python train.py --n_head=5 --n_kv_head=5 --activation="gelu" --norm_eps=1e-05 --attn_scale=0.125 --weight_decay=0.27 --batch_tokens=262144 --dataset="wikipedia_en"
Each number is 128 + 24 x the weight over its row's rms, rounded and kept within 0 to 255. Layers, rows and columns count from 0. Numbers have three digits each. The size before them is the row's rms in percent of the matrix's.

# layer 4 MLP up, 2560x640, rms 0.0495, rows 1030-1084, columns 256-383
094:112111178138168121148107104123083109149112102143131140141141117110160131138085144087096149126136083199135123159132081129160121120107053140150098119096130116121129159105114095178092095109133120093119113174122090156149129086118145135160142186126154112142139131145143124147121159137149064091087175112146096151131097078137128108068112180134093116158157119132095139168108105119129168135121
100:149099122129135181092109148144142167092102078134156129148134162149127167117140084125128124087129101149120132086093131077168102136125095128129133176145148130150145160111140151093160150126189135147142180161087140166106159143122099127141153113108165132128153099106126089128121172112162089100133139175086131159110138155101165123119157124142122133081070154079143130135127110088122100111147
091:154129153128165140099126127127152124094113139115123162081155127088128121154132156130154172172167192087137093147093115180065123136154143142148141156107107129154090156147130159112139131093152144125121171111146121113164165153120122129151081160171123117107112127138108156117113145147155111174123130084116154149131152156123121129126089145152111135100110135155115134157127148148158130118156
114:135091152179158157103104108175083138159143148146115121113111137183165150134131142123144085117131141144124113160144114124135093106131106103157131160127094110142111149167110135109097111113163138147124154141123129170104099096105117160104116155152119132114150130135101106143133152132127109129146137094083097109168148099107109135152147145145147129118117124154148127142140084103153157138119
102:157127130127097155138085106125092138112102174098123118152125150144131129108132090126137124153118099206166151142129129106148096121142162106141127176147147121121120119136081107105100106099124108168126128170164154149117176138106089131114119159154111121120121158128120148116124160128128098131155140089104160115145122176107176131094153154163108104142087139158118101135120127119140136144100
097:110193088158105142175119133139145134161146117092128137158100171134118116125121169154121100099112137132137137123117117099134135107106119138124135140154131117131123116138076134166095106169131076117114132096121122109106106119086171162089106143169123115145141148095099098120151159162083144117146126122135106140137157132160131106135153147080137106148131142137149129121160116153064090108144
099:134145124124137145178108149157166142122119123141142081084130145123150098162136103111176157131129115127114110127149154135116133146136136100136126129117121096136158115154093125138137108120102161133093105133108157142116107130136133120116112100113143114147154131154114106104085146115091137149119128178110092104084148102137180121112133167111113099104125132113094138153158095127144151102133
100:137130094100135170120135175153140118115160126142107080146120147162116111101122155160138115120169150122160150188139073142107172125108135118170138147093113118154125131145136125101126181102152125132142116163131109160166140169153100140147140140144130077136094087162111151143140160133101118157146165115164151126141147120154119100133116135155151110076117137090121128131120122096137114126125
095:130121151126097160116111168108134105110127145137149162090130156141110131164103128139109103145125122150170091140113100127090170092157129120153112087158129152133127114140134128109089110116144113154141094151040107171151162136142205144165120116160126144138132120135130165117105113101166092142105112146106111144168101099123130089133123165122123163127084113109123130106111160127098096131111
103:159129160119148122160119086105116150122109139166165152125162125158131106092147116172120150102176115137104105118126149124121123132130093123171111113119140114118119110114102114131131116124150107127134081129114102109127116126133144147111138117153110111135162140161110153137150146170139079173138139083145125104173112121081099128071060146164146112102160126135107119140123132092131170126148
097:170118164128153163107126087197146147160151118124148079166144127171118104147142143114103080122135145120132075144113105079050165130068110154117148156160128134129123101105091206095107118161159127136127100115128161148138095169156094136174098080135118177127147121111122150135124136114120128146131136146081159117111098144122116126121137137155116123112085108154137145112108153140148157118125
097:098105170114177132119112113130117140071139093167102114126128113112131144117116134077150150168164135099162146093133178104134152115171102133123134138133139131146139128167127177126125072149148120131111120165096168121105154156154147123132123128107131173119158127125104127089130143117167104120130127078147096180137153113163132146152152108118112096139137128133123159111107152102116137176141
105:160099112123109145130163142159117088187092141099090132144150121147121138124135130160124153126135153105099071129137147151123130126162166125080158117139133084109097095173141129120162132142139164109090106151147087121118154147134124107131130096128130120135146131120170156102125105086143147096146149121143113086063097143123161093136110159093139109140142112122149087170127088114158109161131
099:150119131098162116134110116096155176097122116109107168142105145107110127127148128143132141099130117172106131114146128151133157176101064143099104128158112141119113154132109173175118175135158113118091138162117126136151136092084137142113182140090107101069108110073132121120089140110111104090114154153103116119122138131118081088147127135134111147135135137071114117124119130137114078107124
094:172129098136142150105161096157134140101178093136126118146154124119073132161119107136123137105132148101161123145136102131130168124161158135142107121118129120159154115133125116130123144119129120184142104155157107092132108126140108142158132154119098134155126123134094112159140075107146115100150114133150140161146117108201090125124135137136122126171153105160108118150088170129154126141141
096:168122186138097124144163119136099111112063126136108128164141121139158125088151113169109090144133139102120088142088171141119140154092136144116153099147092130170123168155104114169102097117156120131137130135134126146121119135099163157131120171136149156101143133119127135123155137129119098139146108154137112165126087064139171109150134149121135147098120127108135096144154104130137140080143
101:140125114115127101181158093131136110145102106173149105141116085132162137105146159067111127108163123108100083158104103156147143140174138108123104134108123126122183127144104085142105090131125112128108103160132142147124118127110142126182160163140127124112150115132158128153152141156122133132106129133164141122179135126150122128180130133093131158112111126128107108089171087144136138187120
096:113150163159078133114092103111129139173143125163120147104134132122095098140165138139084116118176117124085094125102096101110156114090153119134126115093168159138153164118116128087112189107141149142105169132121135173138135125134142139126133128153146077152173131105151128143133116097069117110132112150153105127125097148119161163143112101127197199105133124138133113173148090158144160146137
097:153131164135133124138168088150138138135104064106121146136101182074130141157076113117113120113120167104126164130076104095140146109063137112117119139127115115126165108119128135119153124129108149112126169156149138136110132163120076131145137084112130143163117138137113100107120150085144073142107118168131133139143138134173140133130128113105151089134178121116119115099161140087127120168125
102:163138135096102126124116134142118128170160145127128155126089126113135086115164142136125146136131136117146095086141100119120141134088107148128127127127094149106124097128112114172103103141148121104106119141137129163123130115117125140116124161128122122137136119157113143117136123126124154161174106101187127127125143113140148110111168139137114101090128130076133100141073143109117112117122
092:121149172111139144141147113101130080131112101141114125126113131103126147174134117137094123124126166138137106097115077090107083132155139140139094159153114077086128114212097118111113131125097150117105150138168121141114128112145132146151155137167130144129142138140115144114133156181114136150153155130101124125122107131126122131111168129157138090115142138146145139115121105075170143133139
099:087107139143150143140154118124122143128137106115119145112141084165112117112089125092119146096143115167149120138155137112143128089117148134090155108151139111138142163107133114117130076119128118171130151129119101138078108114128141115111107112137140154124118133079134147151119126132152151131123166115133101134160102154143154120060143129132150148135125137134156145141158128104125102126103
102:141139147124142129079107132127108131110120133149130112124087094138089155104145088129123151152124157114130093104160130115111173082112114138135142142105071073100147084141131100095106142124114116144112157136120084145107086083139114148116129151185135163158142119130078138139152115148133123142091146137154140074109122118122102166108115140118151119120127132124121114131166098169161190112154
100:104126122143134129147110160096137088127117119126145111143098110113141124148125117122110161147142130142127117115133140127111110120091147117138129170127112148143131119135143103127106135134133097147149120150152158117142101144167142137093132157130152128126148158130115131161163157130135112144104124190095144104173123137151138138160090099126119132132134167184139141119103140126127127149163
094:106125146097112081121143128124117136122100105147125094124166074125167156179146163154119110128122122125095146118081093087130097128108132161132092107142112137112123138139066135116147119112113116135139119103136101102136157153149127138122119115159172123100150145109124108108157116141124148081139150086089055120149125085088127117119156166140120105092091070101101171134135130089161093118098
096:140128124136094132139145094171109113154099102141126129117116091143133135120162127110165137101167131141128111092129165133128151182113139154123113174132174132123102159113108148154115137099127187153125116130099124114124153143096122101158108148118119157137106133140156124137127136113146121098126145128108162139115098136155084129112055118109116091113135133131140106098116181142144169138090
099:105119139124095135168175088093145103157112137132137167130154120172100145132146102123131161125147192081106104148159130105105123090116155129138117149155150103118135124135140067131140123109101133145129099159128147144101124151091149118156097102134137125128115120108143159145152140149083113137122106097116117152098130161157180113126137084115122093126089102123126148123127152133111129129142
100:162107117173143091133123130106108126091144111129149127109134151156134139114143157124136151142177100160128103108117123127111136109122146124141120121139113160116133108131120159127128120111139093152164149118143108100145151130146144143153114127112145149135134106167137102158099114112120157166098139163087131089108110128160123152169154103097106124125131134119154119071148131121153147140124
104:134093123127127101128140118079112082126136152102097127139138158130123130113123145097106118154171150118125147105134126104134128158084175147107155132148087126092130157125120119123158155107137130096113136102121139123169161115103158136137136113125165126142129179091142112141138108151148164105134130110125136156158177153116144108112171103147119139102183133122110144133149112168099086167137
092:130130106114165114088086164141141138144062141122117136124133122131123119106122115187100158137107124135138138161094089111111082118128084084144153133138101110121131135130105101124130100143111128112113138139136097106158145133145127101112166124084147130143117112097095121148120129126112101104162104128135135108120112120150140124137107124159107185158122151178131117157124103139145138154122
099:088145136130146179126141080094103203109123154160107156115111101188106133120106123114112137122122106125128124166125142159106147187130114120148141109120120175076059127140077146132083124091110144096124152159171142127184175159142157130089113116110131133139132136138128164154138089152124106129153093109116121145112102118144156136126147105134148176116085175140147142139135127148130162106127
095:154105147148128155175093123192136134122091129133153149157145148127139095137154127115134131123078127190153091128151128171134162110076128107101129143152091135127150154113140124135122134123117128176115123154145116147100121129144130083141106142182096117109127105108092152149128142126197149151115164092126151116130130160123144100146123113104122160100111144093134152067120108136133159082117
099:132143096096105120130135122095147119146150136137137117106074126132133095096113126123148127109130083140112106133099168117106131101161131132130154125154149125114155071153114162140143149140148115123129164117145145141135165135110113149112080131130148120148139127118128120153132115143146177117129100124138125173122124154186185088136130150140135189162154128144130100136155135142130144080142
103:160131123099090127155145090138099082144127113106126161145129142155173125124131115127132106100139126135153105128118145116165137139166151126116113122148114121122115121124141130150122136110117106119069143152111121105116147096128144139173135153098143149123138124135116071162128134117126103131131186146116095095128149114137151135163143143111126131086172099115068122162063125121121135090098
099:094110149090153143119148075158151168132095139157174078183086134136164141121090175108117064089147118069152117121132153093092114110118093158131150159135156138151142132113131140119138106140153103117125087125113183124156136150171098124089130131155139106100142153131113138090131101143137111136120121115143138125104163140112131117122130110189140167116133131142149118088143124107149177124131
098:129125136146185132131176113152151136115090142153136134135124102113096111146151124152123129163135124170099173137109136112124122084109115174144078161114147106092109081188105146140137074119167113137126105153071158132097118148105133112138129085121130131137165119137109126093148088119165116161099106126137121127106127166121124170105141112112093154138105097124123106135149127150174093103098
102:137132149155115130146170116096171129126195132128125103176106139143135081108117135132156178106156126129141155103127087098084170081164122146170140141130109160162098107129122140130099150114099113133133132160123123132119102140112092088161118127171156120107158084147109106136091144138151141131130152126141095129115081099109131100110080118133129159159149105142130154104142102134147071079140
112:159117136122147089126117128169117136084129131144145182147147091164130110056117140143184144076112094146138136126094124083147130145152173140103120106144153139145126078151120101150143165107106127174119118157123123135132121125172115140109098119155080127149121116122098084164155102127119132153159130149129121163157144093132124093165095094087160102123136111114138121147125132095146133114109
105:128139125169089112125137169169138113092155121150154123134164150123140168068114162109093118115134100094105126136119136133146096140123143120090125103157165150137116143131087114173093180111139071171129100184091105143144087129098089084103120146093146140147160172086128134141144111129131137120137135104122120118157099182152140114091091116099137131115117131155113155066094134082102114135119
098:136149115162126106127166111138158127113176134148112141119140120109128099129095108088087140107154126154124155097098147092153141125110124093127136142125126129155097151106136160170127152118134089137159065114113176139142129127129149099134112110130152159161160096088132094172112101153124135057130153197125135145116124089140119162106105093073115146152155135141148117127147136148133163100123
099:142166119142151128126133139138175116078113144134146151137150114123158135132131073124136142141153071103127153127143118136152129111152120107158123142120108107096164085134123100094117166098117149157148108147163156143151090096145099125123107128148170109091137125127122110131114135161161120136112161150143148119104157113106142140076115076124102127139106137142139107092133119119140120109114
099:144143142131111127174100148141163101150129176169152102119140108138122153160121151178125079093156134091108149138097125147154127133114132118097124112114122153101111117106100116141180162124087153128134088102098125104125133106141128133121111097118086124178140110115079094103158146099132141141127138172128125083126152133118149148161159119151155113099152143124132145164135100171157152124105
100:130091174157173079070147156140157134064109108126094135094152124110161136159114144159144173110096125126151166184130072147146140099108137120181102184112099164089141135129134127146082103093137133106148140154107098123129142120117137133119138133121098111140129039162094098106123121130122124167160157082122124133136120142118134158149122123165103097107094082147121138122127079130153132102149
106:125101118131129121102129139145109144099114141115127148131112094180113136131147122130164148121163119127099143124161132152167111140154152133149112093145102092112155125120130119144092121149137127150136151136124131134119113122144115107113108123131120114112117113114156103140159172099163146131148131122168121098099138132131078138109115154106121150168156153148140133157110139129096165098162
105:121151189129137119125120110150105160156100126124159132107122121118159189137136151086138172103136192157162103137186125138107111155113109134136129121152123120135100151119127122145117140128153120097118101140129166141100095154124126138165094152097148147083152062118091110110147155087132130166128137121105085110116128115119143135136126124146172112134128158141133139151183114114133142125100
104:154128133181134123170110118110089095116125145120123129165163122132097074106126133106116120130126083104139131158117141115154151128190136120137121126168126173127157097137145143158174175136095104171107112105128123186163141123144100124089122140078121111147126156085089144148187170126097112146113114121119156143100134166130127161078093137152118137128125112112084119141122093116158114139146
096:159126140135117175091116100098141121110150116120129126122120134106102149124127107139154121148122138124076080115119152158143119117128095123149138102105094130136149121105119148113094127104149084153163123106128141110160122121135187133130109084162119099125117088127099144123105091149156113166109079153158107071149139146138115122145142133123120135124108145130104152141119158088145085072145
095:102093109124111176115099150169110099049120133094150152116132134128108144124142159128124139116164106129141102120129180112100123111131113105162160108111131139111113117124142138152114134127162117117122095144147119099131117133173147124106118100148167127124172143125159150183124155085138148122114103082116124142147121174135132123109110123116145128165098129143119149127144143157096106123130
103:127117103093097142147147112167126145129136104099135143100131069123155101124073115152153106123140119114125161101107146093081108123134121112160119179122111118126151087127140126118152118109080114127165137145098114145136155138141180180144118120136113115117126087125152140129086153134151151097109143149146195147120110151094148101133167116153117125154168056122137127090118109152154123142156
095:105194082092125174157164086176133125098144132156107092102134119120138127123117091125093105113135137124145141154059100115127123199096116118127127126136116083123078142102112137142151144114127126114113125098144135131141179124073111109119119104101131145106119130125107146126084143149179121100073166102138087115080104078128142144153117158119099159104160144130159138175131109154114167111168
100:135097096112135148113105116118152157108167142110147110152132127117178097117095143108156130123123146144129106100101141160119130150128120086122115143106139163135184121164139108166155116120106118112153160131139133159168119138100156081119082143124129151144135147092117148125153104143097089197130118140144125120155099121132109154173155142094148088099099157158083130144148137100148127110118
093:114115095129107113128128114104121106115122123161148126103136119071115134124165184153131097093117143141133105124157120174092169129136172131086149100144111136123118128113091112111132080143141123158164136183145093125114087136126157128118112137128129080126137123131141104139156181121126112104169133154093117141162148166120132146122142122140118109100141172112141135075143095103125126161132
100:134121147151134109165167087116052136128160145154180131155122139143156135086132134106137135143108199160093080181097154096115137098144099119147124135116104100106117125150142111114109135119094105135142126144162157118124093086150154149133155121116123104123159186147117109126144148106143161125118135159103111164139139134158162135163085130133108144128116074127149149103117129098086106122153
107:135126117124144105091156145092141174094133122162142128140094140142102101143092131178144147137146153130139100113126117150119094136112119105134134120084146118120128138127102153125137133166152094120136158121073125095166155119166108123191141123142099149130107135090108131131185105145127140131139111131134149101096150140157139146102179177128141126130155120130150141115112119144124161124175
097:100139113152135102137140127149104135164129144137094135120170148137101108107126189150143146102185146117124111094125103141118101134132139149120126092101141108135120068159114112103121117148120141085127126119097160139139112135126182130067062139134127110109130091075092123136095159120084127140130166102151096126120097112097157115174122124136142120104119167128156140139104115143165138130137
# layer 4 MLP down (transposed), 2560x640, rms 0.0481, rows 1030-1083, columns 256-383
098:100094113135124130107151139071094133138140167126146113125121144167145127140145094119123166126156103137156136115139110141117135128106118127088142096091123173127069094101104148121116153116105134140130125107168098151162113136108090129089127107091093138104137130095130119120124065135106119130119111144145120102101156145139168170141161128138192120124091129170124119166163153139116123145113
099:097168124127158107112149116142137099191116154136117141110101146133144114134144156158104172136159118165107116167128138115119142137138106107142149114155089158125120156118168135130142189107069151097096132143128121116140146113105125109113126116128127135131110135151124133161129156138095115084119124098118115083139097186110089121150114125087203133136101153132076098149119089136140122093136
093:150108159141098154145175161109130130122116077111130130131137116110142182131089134150138123144132107102095151109149132131156129083107097133110130072172109143108100145119116139130116120134108152138141112083116138160141127131143101141138156130149145151103129100110136087171083104113150136122117122136092119141147129086128099130131134112116108108165113119092123134139101122134102156163079
103:128095119121143135126117139093104100121168154062094114126136159135136125114158101143100125102155146115108093130099113155133166140095119103133145185085121128141121129132091099119164164092108158147136090093097112077152127120145187121152150134087154123097098119082176127104179138108154131135111107123141166117145131111073102124099164136116133155086136111128109142108162109163138139132119
101:140128131105130117115120125115172108144131086103141190128150097132126162120129159085101119149173134145154169115129120140104177126098092093135113153136150115141140149095146142163145133134084148094125159139160105141121156173073139147126087142190130141114123158106161146163099146075112122123161125118151156140165100130142121157108135109129122091119102100119134128157099122104130118079106
095:155118065132127182147106134170142150099139129121100125099148136128159128122083108155141130140196115105171140159118142111117153169141155132148101149126179124128161133091140153126142112153095152148125116150149126136102085107108107109105133100171147153110088167105109120150077096114119111135135127125115158113092147136130179179138119133100139116141079117145129153141138137091194130150141
098:130129118130162118105179100147142085133169131108138126190120128121142146140129107130158154125128164122097135100135132122142125129101162106133177106152133152122109146142120122103124172119129106139127096079128160105111120098125082107107114125117118128117116153092120150160114107154132138190101111103116152104111151140102121129147097096140176125141124133096116143164086132117114118147122
106:166115125137105123134114143121111080131100104173156138125126163133104106145131168114102126171150155116110122092135137121129117131128143135123138118172147142111116132132144159145119153131131100134134129109126132120086164137123120120149154108128134123122139139139092082098103130104159130135157132089095114102127148130135147108094095110133147106160154110182133132109112144126124141160153
095:094125117119174103077136103147090139130146089145119136132156139104156126139104093115087120124144152145119115108136167107125089166090108148098115131144142137128185122108137168118118132135113108076100167109112155171141133149136153096129167121130166096159122119124135131144128167098131172118176146125127142143090103110159103108154103149094122103122130138145133125118061161127105130129105
099:131141161119124197141133121192139124117134093171128163127136121122143127116088149164099107162138108079120114129116148138141128148116103145138096118132128137131117114120143132104152148137095144097110111143129109158163119105125118119140119118139107130144133123129111125138208131155150184130075155128124114152105125155128152147094122101108140132114148100167123097133159143157141167118147
091:099110151112161120186107121109128094130164113122135158138123095102140127151104096142111138145101113168112158110149097160138092098151118086112123118095105143136162128128159101128090107121162145123115111140101094138128133107116111137098138146086171060145115155096111196114130182128132158142113141134125119157109096135133095149111107149100098120114131105137151118130100093094105124096104
091:179137142154108193142091150160133150203118148106121129146103158099112137149127187102107168160109143159117117118148122116125148137144122115134101156149118115114117123115154078104128149113178113128105132116179143125150118133159105104118117113118152086124115173122124124180169090167157137155125072138104162112134123092120127120115148103120138115146102136120138140174131097186102131096121
100:117108137133145147136107129146169094143067096141115185138122129117131094143078108143151084123117171135121152123154127073135146099128110099119162166139089141155157139123142069156180086096128101090116162166155146139151101124154106110126133126125125119070111114178129147087153128119170160129119162122124141153125172088178119146154145127151138160119125113102146116122163147046115134127152
102:133151188101119149145123100100183148168066112133143085144134077168121091168130149172128115117125138089198110125112113080170148122146156125113134129137120175147157155142159125078124112144139123134131123129134120151149110121079130098136095122160147131155121132158106108116089166140155149083151109125120144119160099131147126189139132103139135122132160166140131103127157105098099159111141
092:088124105125121154160094112134136139092129126138138121116159134129152153089155162147139145126116138130139119102116115145132102171131107111132161118195098070141107099144137176131151171130114100151107142125104094152138163131115121092141147145127132105147136130123171140144099177103133125134149142147127142094111135143051100159140132136108143152110167173137151126143129168133163147127119
105:146139123081162147158166156165117084068145130148136143142137153151127143098142125141102111066128114052153130088092127135096148118138127139138099137191167133127122133117115143156091150140115124134137094126121133104133131117165122147099098126109128104166071129094107122117096139108121129118167133124097093105126140155138131111110071156159122166164148148078150132083117136115136152117097
095:084138144116136158116123163185127092118128144113091137141106153069110151143121128167112143120145136169140164116112146116157157137078154106141149126170108127171145138105087169092091127069151128123104172131111152137126155128137101114127108150148136081125142118137109093115113136124061162113114139105139154069055133126145168157132087126166120123094148121134116145134090161115065101126144
098:144130114105128177145135112117106146148171136122115136144121097169131168157127140156090134181119136127131148145154141089105071128115095136154139156121137092131109109147128114112133147125124098161089110130179095075154126107148174090152117135134120091102113139142141117145128145151207098148122118147149154154108125172131143160106103133151138087147107107152108150148140150111135081126113
092:150116100109145110097098162123092139082142109117141115122130138133111136131135119130109129151153147167143127110130131142148135145167090144055173090156164142156122136093104132130102106108146134137123133151131115111133139120084146110141135101154147113116161167119118163153130155106109141117071143141131125135134126125135100119145145107144139136126055094138159149127169135141096139124171
102:105136088124140143126137159104114114097118120113168113126093129140130119129089111142151204092129125139121113111158123138145102137121113145133144141147088132085112123142129116113150190097131130183102102121160125156118121096111140147105129166133142140145156135142104112107122114170131144111128138111134081115149098123113135130130130132149170157171121147142155130140127147149129113078118
092:125076160093131131073118152167104106150125162157097112160066123131112164110103096138134100137132143100107147169120122152147146152140113123089173114090160133107152127104178141103130121132182134126099150125102114125115118129149137104104164138080099149100137144110136142137112175123117120120136136094110151127152119156132160174156131148182137132123140124127157139129103116107087109160129
085:120105116140123109141145081104121149129114171137170134158136095118116125107137152129116110109124076145107122124115162127159164093095154144112120122105136149114160105098142143095137169124138074095166126156142160127123110157098110107115115098150081106071133122135145143140174136068112116125151149055113133148128159114135104172118145127133105118131119104106149081160157117131121159162125
116:137126118096125150141089131154141107178145116075112132124147128171102141102091081131152129136116117129143110130122084130173111125113108130152134085182096141133092133121118116152107098120145106167108150081169112143123128131107166125129138127113154141100160149155154132098150151141133088102124153135169179099127075143122114104131163136123158172106097133143124140160111078162124114118143
099:164111145143109115123101100097111129155097127158120130112134104175141155125147086097149134151134124102107163115119127100124124154144146122085094144132172120110125137136154133148136118119139154162158145134127130152102157113111116167131150097116149123119100109168158125143145138142061120143132145164131156141118085093164179145101152142111171138103141162138095088160123114072167150134153
098:170174148074127153117129120096128124112149107127121137129134083131158095102125149140166126096149131144174109151159135168119142089156110138075093134123115109136162090122122100129125067125186138083098094133136172151122124130122149149155112125170146127176110150133096105178136129126196127131111132152169146179137093123147167146140119141132122121157112094169150154130122131146154111151132
099:076144129132125144113141120125106113104086127118120104127074102134117106140159145166147122130144193143109154150132119152139137112119099125127181106139162185122141112132116124129141104129118114181152107118126113091102110124126107127145108135159135125166163118114121104124160111157119151117160136134113069136105131130115108132117132146114127110087156156086123177117132135143131160128126
100:085079153158135086119075185108119166111118115142100139121141131099131133099102108115112139172158136155098113077125132110117107097139111133102155094148130157140114144119131191155157136109114144177093145117121110129098095091112143127148135102184101137133104178127126145103149088090141104146152129114100130094147072116106070131147089134120156142124122124155158108087102151096118099118103
100:125165104151096067120104145095146131145113115093148152129167136132135105135141153118153147147162138163169107140169128125108084132148080172127165112133106110131138170153152163150103129146159167120112144111150126100153101121120123085147149083133101169120143102131113092157135146177160134113134161146124150134158095108097111121110154073119106111082159124138127161118147170134126188089140
099:121130154145108145150164106117169114137131129096113100071097116147133157110111120139114130112144104112108129153124125148117108120082130100111108128130130136103144119129108096111116168105130140133148129174137135121109126125148176095135132158121128139156126116100140106109157150121125094122118161150093119118116138138150139141134073105192127124115097107138138108131162152131125135093102
096:139120150152082128124129098134119121104143115132150162084145078171107123138140134122135127143123136092168127115160128117145118136155163140114137153195115099109113096145128158092117177146161134115156072106148128124140143133138117142131134113101155166174149168121138149126161121141112112133103170105114153124101126161101160122110111125163102109154109093106095115097131136135077130107095
097:105109115155119126150143145104114093080133114104105118131105113074124068109146128138139131140119188115090123120151134136127149109079107133137135154148182103173115103164160096111112108102143170150110159083081112104148128126080185110137124087156152140105095121109110123131154102107147158138146115119124097109127101115122130167102143081159112162110111111127094132105084119143138140153106
098:109151130100106124128132144123122160162171052156121153105120110180163154132114117153126115152153144148103136149138132151118100080112125133149126066138105063120145158143066145137129090120155140102145110161132169135104089139138111140175140107155142130086156129106132162109125132123114141083122117124152150153115097138128105145148130178129091129072129121098146119140106117113145139094121
099:136173129165121104157131098105149111165151143137106128162118111169137118150099164125095134135084109118117155128142124140160107133203105146115096099140126104093161154117153126115115140102078164147117142122114123125148116117149158126145112124146127115112133152096148126147171112151125123083132126143113092134110126131095114155143127115150103130132135104106154138114157115128124110135132
105:165146150107165117125178127157104103091138120161153134128091118081124163160134145156137108147173114107055142133160126153108107166138116170141132125161150086132107147122155122148134114150146129123121113111096142138136138143146109146116153130122092143098118107163119154171153098135119172130134112132147132115081121164152114157077125099142137122160098129137129138107128116099156121108108
092:138121172118152124158149083096122083113127161109120128123124086128111041134132127070150142169127102148112126126116127106130136116146135158104118142104138128166118117127143105119108127090128107143092127122077062121105132136170168112155131099121134100122116137116148094098139153138136126144104139122126148151118088129124120084174135118106095088125123148141100171124113136139108104107139
098:117097120124120100124126119152103168131071133147138128114106112149130127167115136148127136107108118152166116134094164154116090152101146112112120095118167150133150149112169107100104097139089134114131106067100139113117138120108133160136169131108160131101148134114136143149122081159148170116134124137114128112115157091120129137125142144113148122137152110121125152156148114128055154168164
099:133145127142130126153105085141104120171145093123119145122117124082101103123161114110104117137096119094117083098132161134110211084120099149116145142176138119135147124108125139165104121136095162098107105125071145041120160134137105091108112123141119120135084130101115100103070123150138128139123130128145120155087117093134111127132128149167132163093163148127120128118154131117115073154121
107:121126119173145139145088129114147121127117135059126135102136181115158159125143119101151153128114159145175146124153132114137150135168107113124157095106148108153154091138125114107143127103139088131129134125146146091146153156105146125115113123145132112087092137133094166105147149141132096146089142126139140156137139082104104137179103141145131144115092132142139108171137139110116135131139
111:106137085110120156152138137155165137171149131099152112160144151108141120148146084154117117163124128139112130139145116116168118107093126109161123066138123113168138140139120139140162135088171148125146129093123158105122131098110130134125168153135149088114119106173134127164169127116159116074157110136138113162109157141068102189158084109146147138147107171182120100072114117116125128146152
111:090159147116115108118122126146093128087142126118083154099150173143115175093143137096139126151173108126115149114134143142117108112114146122101172106094120117158137173195155130155136137105140112131115137129151144141157127128179156129134107129133098123111155100109168103136114132144099119100152133111160175090129126104098155139123118147140129173140104109113157136152157136092145133143103
110:157149103113151130083116180128172103119098117072136136140164100110078135114159115120192112149126140103153131166116159120154111121139130135123101137107145160117144112154090107125108114126146149106122109121140135097144125093115146147133139106128103125135114148095132099126125094117136180171135120157121128117162194133130141147098116090125145089140140121104108117120116136139136107161099
100:109098144104186131168120160128171153134105146155112125110125181147135106122093109112135153161092121127132165133124094114105116150141138151125139145104162080117091131158125179129079110134171153128088142127110095154115079119143118148113153143121129122103117134113118135179101175137124145131140145136133077114156140159178156140141130098119104098145169148107118133165136104084130129131145
104:135137138180139158109154109121140114147105149147140122141101149107153107146085118103148148131111157152109078145085113113118109128111156105148088086115152101144107126114106132172098145180155171114118130156148130131102130107185133166119114116131128167125107135096115054164110093121118145149136101137095106116139149150128151133142088103139099116090102140105133096145155145152145138118108
102:110135139122145110180115106122163119135137115149095143154131147118135108094151122126101088123086170135131133093135070104144191107119088126157150127135162145177166157154154139108146162133149148143111148105138127105118152113112139135137152105150148111134119135127161147107137140134154118125123149132092149111119112119127150181176121113150125150133120071156106116172163186074136126137126
114:080141171092147118099132127123128146155148135157137137105138171140100110131150154160114151129149132083128116133146142123110093141137164124105143080121134150136144153143109131166138148142106122164128101139107104105143127122123128123119137105116148179146157133163118091137126121115109118126101138193089124122130136132172149119091121116052112100154108120072154165083147140103128140127152
103:125128090122140137144127107112130118135142148135108132101108138129169085158168130075102115133140153111116163167130138132126145100131127096129175116163093157117140176173140108141110133127106146088108108145121107128135128106177109098128092146144145111134117127120142119126111076147120110121114148110139133130135116105125130133136153135156125104166137105077115104187109104082109087136132
101:146121152129138083129131128152151142071151128111183123111147118145188096152134144151127161169104088127090176125108105107119119125141083154158111151152113133138148131187177153143125171113119122120119098089129161113128156115156075113131101147136102108121128144125134131155118112131132122126136109099113088135155116149159118123107147119157125083119133119056120133153160115131089144125125
093:139110099147124124128080115123168151118124155134085150112145131136121097130098122152170119147157142142121114115136129115163135114090137139130113098147096143091109106165129092104124100115128121136108143123151129139143121133101119138146109149192119163088126123130129151136117129108154144143127126115138150145103137139120152134151102138145073074106109152128155128120133080097155145122175
107:161098133094143140139155134145144118158142132146130135146087147157135141135167139153143116122087132149096121106155114149136121132166148139105086091160132112110099080135123122109126158131111113153209133174107138115134144183142146146144155186161124177120141091109128130102122106126125142130099112120148125129117125078134100133112116138155109108101122132098106131145087118132102142132079
099:094108125149166143154143152126143143146177097111171140142167116135145116110070153107112125110147102142106116145152171100123136140119148136104100116080120117132128114141084131119116052122134148106125129126141161089086157142138091119151141114138125142162100131133113095138127124102125117123102105187135143077135121113141134147155108126122119106112158131107152143110128137071100091109189
107:134160156110103119132084154129104100134136123150132083157140103160141125121110178104099169112127108111109142090114160130150084134137099151148175167108112158135109131148146128116175144114180153145151129166143140103156146133122163133159130133138082120130171159163145113116116117126110100120170096109189169109106120151173081142140089116092151142127157159119164204100131154115097172109175
096:164143151100126181139140070120155121134159115128096164128103154131180124133101099149121115099094164124075146149135118111099123171128128156115129112104096129047060097089155151172057129163131114147097160100176119110137146132191110082086110135179099132134123124109075136180116115135119117101094093121156175146147152138160123140100122078131133133144097160121110136121174116117125092111110
096:141132112099134115142138147124119141125116146138113083118156143167133127140168112123118109135178134099116111073167155113108137156162141115100101135141166104128130121128144165114114100128179107182127132140111173124108149111140147127119143162133123103114161158119100132125105168162154129123172136079161104087119093120184146091098136050134157175110144123115142098164099112143147169161128
108:104157093133127114174113103103121095122094150150132108100122088095127140126116095117126119111105153111160117139124094115153123168138110142139133157130153147134127129091134126127152157125164128118156126102158176124153137099126070115115131129128081148096114136111119153096098108088084131114119112123140143159128131134097130136139160141158130089160157134127119114092170158156192137145142